config.yaml
num_hidden_layers: 10
hidden_size: 128
num_attention_heads: 2
num_key_value_heads: 1
head_dim: 64
intermediate_size: 512
vocab_size: 2048
hidden_act: "tanh_gelu"
norm: "layernorm"
norm_place: "pre"
norm_eps: 1e-05
positions: "learned+rope"
rope_theta: 500000.0
rope_fraction: 1.0
qk_norm: false
attn_scale: 0.125
bias: "all"
tie_word_embeddings: true
parallel_block: false
init: "trunc"
init_std_qkv: 0.0477
init_std_o: 0.0592
init_std_up: 0.0683
init_std_down: 0.0683
optimizer: "soap_variant"
learning_rate: 0.00505
lr_mult_o: 1.14
lr_head: 0.00869
max_grad_norm: 2.0
warmup_steps: 200
schedule: "wsd"
decay_fraction: 1.0
decay_shape: "linear"
final_lr_fraction: 0.05
batch_tokens: 32768
max_seq_len: 1024
doc_mask: false
train_tokens: 137000000
max_steps: 4181
dataset: "wikipedia_en"
Each number is 200 + 40 x the weight over its row's rms, rounded and kept within 0 to 999. Layers, rows and columns count from 0. The size before them is the row's rms in percent of the matrix's.

# layer 3 MLP down (transposed), 512x128, rms 0.0685, rows 48-60, columns 0-127
109,204,240,216,186,207,201,209,163,164,169,150,234,273,209,207,180,189,232,204,208,250,215,246,206,215,216,236,148,176,165,164,250,235,190,212,166,222,206,157,264,229,255,225,189,193,228,98,193,244,136,199,146,175,181,234,187,222,203,132,185,186,121,203,209,148,201,195,186,125,124,189,201,124,159,200,172,224,171,193,249,231,226,283,234,216,153,211,144,222,191,207,221,223,222,168,195,169,280,199,135,233,221,229,270,239,281,182,176,132,121,265,187,189,226,231,150,229,215,297,174,188,191,149,244,218,302,124,207
099,176,227,186,157,170,217,208,259,235,154,191,240,261,211,298,234,188,249,191,263,195,190,198,197,207,245,203,244,186,179,192,194,237,114,152,179,174,219,180,178,180,191,265,136,224,173,221,185,112,173,215,125,210,161,200,169,262,189,239,206,112,257,210,242,210,264,213,290,249,229,207,157,195,187,190,221,207,160,284,170,211,231,86,267,194,136,225,130,168,181,297,172,204,148,194,240,242,203,182,205,249,207,278,210,226,234,167,218,228,245,213,227,190,140,201,201,238,230,177,182,285,178,203,194,185,207,164,192
093,174,173,223,137,259,152,179,223,209,143,190,234,204,195,245,160,171,134,222,189,164,193,145,159,132,200,262,193,169,202,148,188,127,221,275,241,183,156,121,213,199,263,225,185,222,173,172,137,163,176,139,202,228,162,237,231,212,203,167,191,178,166,203,161,149,224,198,209,162,196,182,231,181,286,232,181,261,176,180,180,217,327,193,102,191,132,251,118,239,247,247,175,194,145,190,256,232,176,145,161,183,236,236,224,205,236,162,187,153,184,229,170,198,208,107,196,260,174,179,185,173,177,162,239,164,168,245,192
093,205,191,215,132,184,226,161,184,192,213,152,269,183,184,224,143,229,209,168,171,158,228,217,197,213,167,169,220,196,184,164,130,223,253,198,220,224,217,172,197,144,156,100,276,227,138,139,181,158,94,188,175,180,210,116,227,173,210,215,241,252,265,221,208,224,133,192,210,317,139,196,190,171,223,225,219,272,215,210,227,198,189,224,256,233,181,204,239,202,182,144,88,228,148,218,125,173,210,205,272,206,244,142,272,245,214,201,129,216,245,145,191,198,217,214,169,224,150,142,219,184,213,172,228,183,213,196,191
094,245,200,180,188,218,144,178,216,143,206,168,191,109,219,183,179,154,210,293,248,155,233,231,165,220,153,110,94,298,222,151,234,157,222,202,198,238,177,237,133,151,229,224,168,184,136,95,237,224,222,213,137,188,257,180,165,231,223,176,156,193,108,199,180,200,237,186,248,171,203,162,153,173,253,168,157,154,217,147,172,146,194,173,138,169,203,194,160,196,246,191,152,108,163,200,153,220,133,226,185,204,248,181,177,213,251,220,163,204,173,222,159,208,201,198,233,164,201,237,229,188,161,209,233,149,239,200,213
098,150,207,166,222,224,159,222,165,181,220,132,172,246,238,217,305,142,155,125,255,111,200,220,238,207,240,216,145,146,244,169,205,220,177,201,178,227,175,181,179,211,231,218,188,212,226,209,147,203,125,262,246,200,172,234,241,161,258,159,261,189,212,136,207,225,135,244,187,144,152,165,231,187,182,142,177,235,222,188,190,175,193,159,283,257,173,159,196,135,206,198,239,248,162,256,222,177,218,148,198,253,196,165,287,222,206,197,233,281,260,137,160,198,202,150,207,262,264,154,166,200,168,183,207,170,217,137,225
089,247,183,225,161,230,218,235,137,211,236,185,284,234,222,219,222,211,184,183,233,153,157,268,244,232,208,266,239,221,250,224,157,139,215,157,214,235,137,224,188,170,199,226,179,162,267,185,219,217,181,169,192,206,104,173,231,194,300,162,157,275,195,179,139,236,160,214,166,240,197,254,159,234,227,184,212,145,175,239,244,154,251,166,257,266,161,215,189,94,137,237,170,202,128,185,253,264,219,203,193,267,228,210,246,228,198,180,242,158,260,161,232,193,217,203,155,159,232,269,185,185,223,251,166,188,188,249,224
104,222,222,193,151,172,202,149,144,217,254,229,218,228,231,233,191,183,216,157,138,219,236,222,146,245,196,220,236,232,196,173,120,273,162,148,243,207,252,220,161,270,214,155,202,272,220,168,251,258,237,247,225,182,220,217,192,173,176,192,191,217,230,238,203,86,181,185,202,273,170,191,175,136,183,253,217,261,179,208,195,252,194,148,208,181,158,171,209,188,151,196,166,169,145,295,182,222,134,268,180,96,186,161,208,210,153,181,223,216,184,177,270,199,163,165,193,192,174,240,240,236,166,265,242,207,244,118,121
085,186,139,118,199,160,165,261,162,229,246,162,203,213,218,236,119,150,183,176,172,218,218,222,196,298,206,246,192,293,173,224,204,175,181,175,155,159,161,214,198,174,237,205,147,200,176,184,187,196,178,282,161,164,276,231,187,204,176,235,261,249,188,160,167,184,193,257,195,139,231,180,243,223,175,187,247,119,148,170,228,230,164,166,201,163,125,232,198,192,213,220,226,280,161,263,193,190,145,248,141,260,191,199,208,157,233,174,227,208,161,193,153,155,236,258,265,189,195,216,100,207,143,219,230,203,259,144,145
095,181,256,215,153,284,150,201,229,257,228,233,124,221,106,186,202,220,157,252,188,234,203,142,273,250,227,204,186,162,143,154,148,254,191,112,209,222,195,225,129,142,170,188,254,190,114,235,232,159,205,152,244,186,261,246,164,186,209,180,253,182,240,216,232,199,169,196,143,172,189,219,159,207,166,209,185,236,262,238,180,177,140,233,240,169,204,143,221,148,199,223,223,145,224,174,123,235,247,229,134,238,164,187,201,139,167,152,227,172,234,171,194,195,215,195,235,240,167,200,216,208,246,257,119,211,126,216,190
110,221,252,307,225,237,250,197,182,182,239,254,165,222,254,252,163,233,284,201,244,162,203,108,194,193,210,89,180,212,229,147,129,274,224,160,222,166,279,203,230,211,205,187,220,230,180,201,206,191,134,186,150,256,200,199,231,221,199,162,170,220,272,234,185,188,174,156,151,256,163,185,172,168,274,259,188,211,160,229,321,172,144,249,223,178,209,227,191,133,190,219,226,118,207,207,172,159,262,241,217,236,219,173,184,242,164,141,172,173,192,222,200,184,234,189,244,203,197,202,229,259,210,166,215,203,234,202,241
094,215,213,136,160,170,186,191,196,145,214,239,197,164,96,175,206,260,247,199,135,167,129,171,195,198,153,136,230,221,190,236,266,172,184,233,177,173,235,169,224,232,184,202,229,172,157,181,202,238,181,140,152,261,241,178,188,259,238,260,232,246,141,257,199,213,183,229,230,120,203,171,294,215,230,148,214,171,211,194,284,222,217,244,252,171,214,259,223,209,181,264,240,218,265,197,169,245,162,197,175,202,223,191,246,193,204,284,96,242,186,206,174,228,215,159,195,139,269,193,145,222,191,116,167,168,166,181,171
104,161,190,151,172,161,232,175,190,191,213,194,223,232,154,154,176,133,186,183,174,264,222,173,203,148,257,181,185,133,216,144,160,130,154,281,254,180,195,162,177,213,202,190,157,172,118,178,172,197,165,281,181,195,257,202,135,229,162,228,276,139,203,186,205,184,273,194,222,199,139,179,194,185,180,161,254,229,197,204,214,199,179,282,273,279,179,221,151,126,190,136,179,198,220,263,244,219,265,204,257,136,129,205,233,171,203,174,230,201,176,264,220,152,225,247,218,252,237,272,165,154,199,167,165,208,200,263,191
# layer 3 MLP up, 512x128, rms 0.0682, rows 49-61, columns 0-127
094,132,196,183,177,261,232,225,206,240,173,193,164,161,229,111,152,266,236,261,173,240,231,116,218,150,153,175,248,166,244,233,243,233,247,224,243,219,204,290,199,218,220,184,212,179,170,182,116,208,216,169,223,212,185,194,217,117,143,195,184,277,286,144,164,241,137,171,155,255,105,241,211,184,174,203,213,225,225,206,203,174,162,252,151,218,243,223,219,192,224,185,186,208,226,229,205,176,218,182,223,104,198,195,182,157,171,151,165,191,201,179,221,155,202,137,239,195,276,209,194,194,265,203,86,171,174,224,209
098,151,192,145,218,223,234,135,222,205,224,302,167,232,153,155,137,250,267,177,220,198,179,264,239,202,223,232,231,150,152,241,230,217,177,179,201,228,203,192,170,226,229,192,208,142,239,235,218,302,292,276,120,89,212,177,141,184,229,189,192,253,274,178,212,242,240,175,199,204,173,156,182,185,223,206,203,150,228,181,153,186,128,224,173,181,202,175,221,238,120,178,236,170,169,214,185,258,231,251,150,191,236,195,196,143,222,238,182,251,261,225,160,200,180,232,177,180,196,190,251,196,257,267,201,267,172,242,220
098,246,231,206,229,187,185,187,233,139,174,214,168,186,197,213,255,214,188,292,228,232,190,210,231,194,188,290,202,155,203,130,207,176,178,171,230,190,268,188,200,241,238,190,198,190,146,139,232,220,215,223,208,174,192,180,224,194,263,161,215,163,238,190,202,220,194,187,170,110,195,163,171,223,201,242,284,106,128,171,257,217,207,198,218,148,160,197,201,205,185,219,168,235,189,132,243,240,166,116,280,221,254,251,174,171,163,215,251,120,169,153,105,215,131,205,169,271,262,250,179,140,134,244,203,263,211,227,189
094,156,163,204,114,239,182,198,188,250,208,204,210,214,198,158,256,190,232,217,229,229,213,214,210,102,231,234,207,185,186,187,174,148,123,170,152,235,205,196,216,257,225,205,195,187,243,237,206,185,247,242,196,251,173,241,203,209,180,173,209,287,191,186,192,181,167,192,159,186,168,216,154,198,158,230,239,239,241,230,129,228,170,295,256,203,199,118,225,175,208,217,230,260,185,270,205,110,173,222,306,158,139,153,198,162,103,134,252,214,189,220,223,181,207,261,122,269,212,193,192,157,214,290,181,226,169,181,161
105,229,255,171,220,140,177,236,226,298,148,172,188,255,201,96,182,159,203,168,219,273,268,193,175,231,216,216,219,202,153,201,150,196,247,235,158,247,178,224,160,248,215,260,184,192,167,190,217,214,222,243,175,180,203,178,126,143,138,215,169,169,191,236,191,285,137,207,186,204,142,273,225,175,214,228,158,203,177,215,152,256,165,171,222,270,241,174,238,282,188,123,144,199,221,203,221,208,231,194,231,213,185,251,267,243,169,152,165,160,160,182,255,173,151,154,177,199,120,245,220,214,135,241,220,151,216,239,239
088,203,232,157,227,142,161,146,222,174,189,176,205,190,168,205,155,264,182,229,214,207,236,155,246,183,216,157,152,202,143,213,222,253,198,273,172,201,231,212,200,218,220,208,174,212,123,250,205,150,154,275,219,191,228,243,221,205,223,220,169,142,195,252,194,148,269,221,114,242,221,187,211,192,248,228,131,267,212,142,126,204,123,197,209,175,135,168,223,177,298,175,240,175,242,295,178,154,200,200,192,222,179,193,174,155,232,172,160,174,172,168,165,135,146,180,214,227,144,99,200,181,146,162,242,134,266,193,167
100,190,198,163,257,221,265,266,209,229,172,153,115,201,241,226,191,231,140,214,295,205,140,187,107,160,177,157,193,184,190,239,294,191,147,227,142,200,144,203,196,140,184,184,188,128,177,235,173,187,181,185,194,232,194,240,183,178,177,192,232,161,203,253,182,182,264,241,161,133,203,166,231,202,168,165,180,145,252,161,174,167,189,206,258,215,272,253,221,198,254,247,204,188,220,207,162,217,178,150,231,231,296,251,162,136,222,126,244,209,219,160,213,288,188,210,186,185,157,139,154,216,172,221,161,198,163,246,263
098,106,154,256,207,213,170,133,277,242,197,266,156,261,208,186,188,253,226,193,218,195,224,196,225,299,258,117,218,187,171,220,197,215,187,175,225,169,251,200,205,232,184,174,256,159,184,181,219,231,209,231,300,246,164,145,191,199,133,236,180,129,229,229,196,203,191,248,229,231,196,132,237,247,237,170,206,192,207,217,200,171,197,161,182,158,285,191,204,191,161,194,270,184,254,237,216,219,206,192,217,263,157,152,170,194,157,148,242,180,253,157,241,197,139,222,140,190,197,136,208,237,294,230,198,137,115,204,206
093,258,120,231,208,133,254,233,170,236,193,213,196,139,203,197,237,167,142,128,168,254,181,182,206,182,219,172,185,233,229,199,158,182,199,190,174,253,230,158,228,217,201,272,191,273,271,208,204,264,192,220,170,239,223,267,158,218,237,208,232,148,177,262,141,151,140,197,274,227,169,203,157,137,160,237,197,175,244,194,219,196,195,157,205,137,169,168,180,150,184,239,142,159,194,235,273,185,215,166,287,168,157,260,230,205,242,240,199,230,281,244,204,205,161,190,140,146,292,128,232,216,221,196,138,208,240,201,217
104,212,261,282,214,249,192,296,174,178,165,206,154,178,234,233,160,233,188,239,137,209,172,194,189,228,233,197,205,281,211,217,195,219,226,170,237,201,156,120,173,163,207,206,229,188,205,153,214,178,171,176,189,204,254,241,210,151,180,247,197,172,186,197,242,215,177,145,181,154,253,247,148,232,187,215,219,252,246,109,217,202,259,183,179,218,163,157,224,242,125,174,254,201,182,211,220,84,191,197,268,232,184,150,250,183,180,200,176,168,166,217,211,147,170,336,209,148,158,213,173,211,132,127,237,177,185,282,166
097,246,192,242,207,199,257,155,156,111,218,262,222,163,222,216,200,203,196,232,177,196,178,226,165,172,246,175,148,253,204,230,153,148,189,156,173,212,168,267,100,175,229,258,166,211,235,229,217,127,198,214,205,158,173,187,249,249,175,196,199,170,272,204,247,189,144,124,198,205,192,175,171,176,159,313,219,169,243,236,110,174,262,151,258,212,167,195,123,211,152,117,218,196,177,208,200,160,200,245,214,175,231,222,161,191,302,191,241,226,210,215,221,233,201,194,210,277,161,184,182,189,194,216,252,146,262,272,213
094,235,161,219,227,135,170,226,145,207,179,204,130,121,224,163,215,201,203,231,188,197,195,133,274,210,187,119,198,200,165,198,299,171,246,222,211,203,209,264,202,198,226,221,237,175,216,254,190,194,255,229,288,161,177,198,216,202,175,140,256,236,188,226,144,191,148,234,253,226,238,212,182,193,147,193,205,165,231,196,150,247,123,226,184,203,210,173,165,221,185,249,254,180,178,201,276,188,205,213,211,257,205,242,157,173,199,122,156,159,234,254,318,131,260,192,190,225,253,179,267,177,128,219,177,198,112,221,215
100,187,216,150,214,213,190,259,158,195,278,181,197,193,229,232,124,161,239,145,170,215,214,153,241,152,170,170,216,240,199,255,176,159,206,208,156,203,155,269,147,219,199,219,197,150,176,169,257,162,147,180,226,235,214,223,185,164,193,207,151,146,188,178,192,88,177,208,249,237,223,220,284,206,152,183,247,179,216,136,183,202,257,153,177,149,242,176,146,182,205,252,139,148,236,217,248,181,208,193,213,308,227,251,211,176,164,311,214,173,169,201,228,240,233,259,248,242,212,219,137,194,204,159,206,229,215,256,296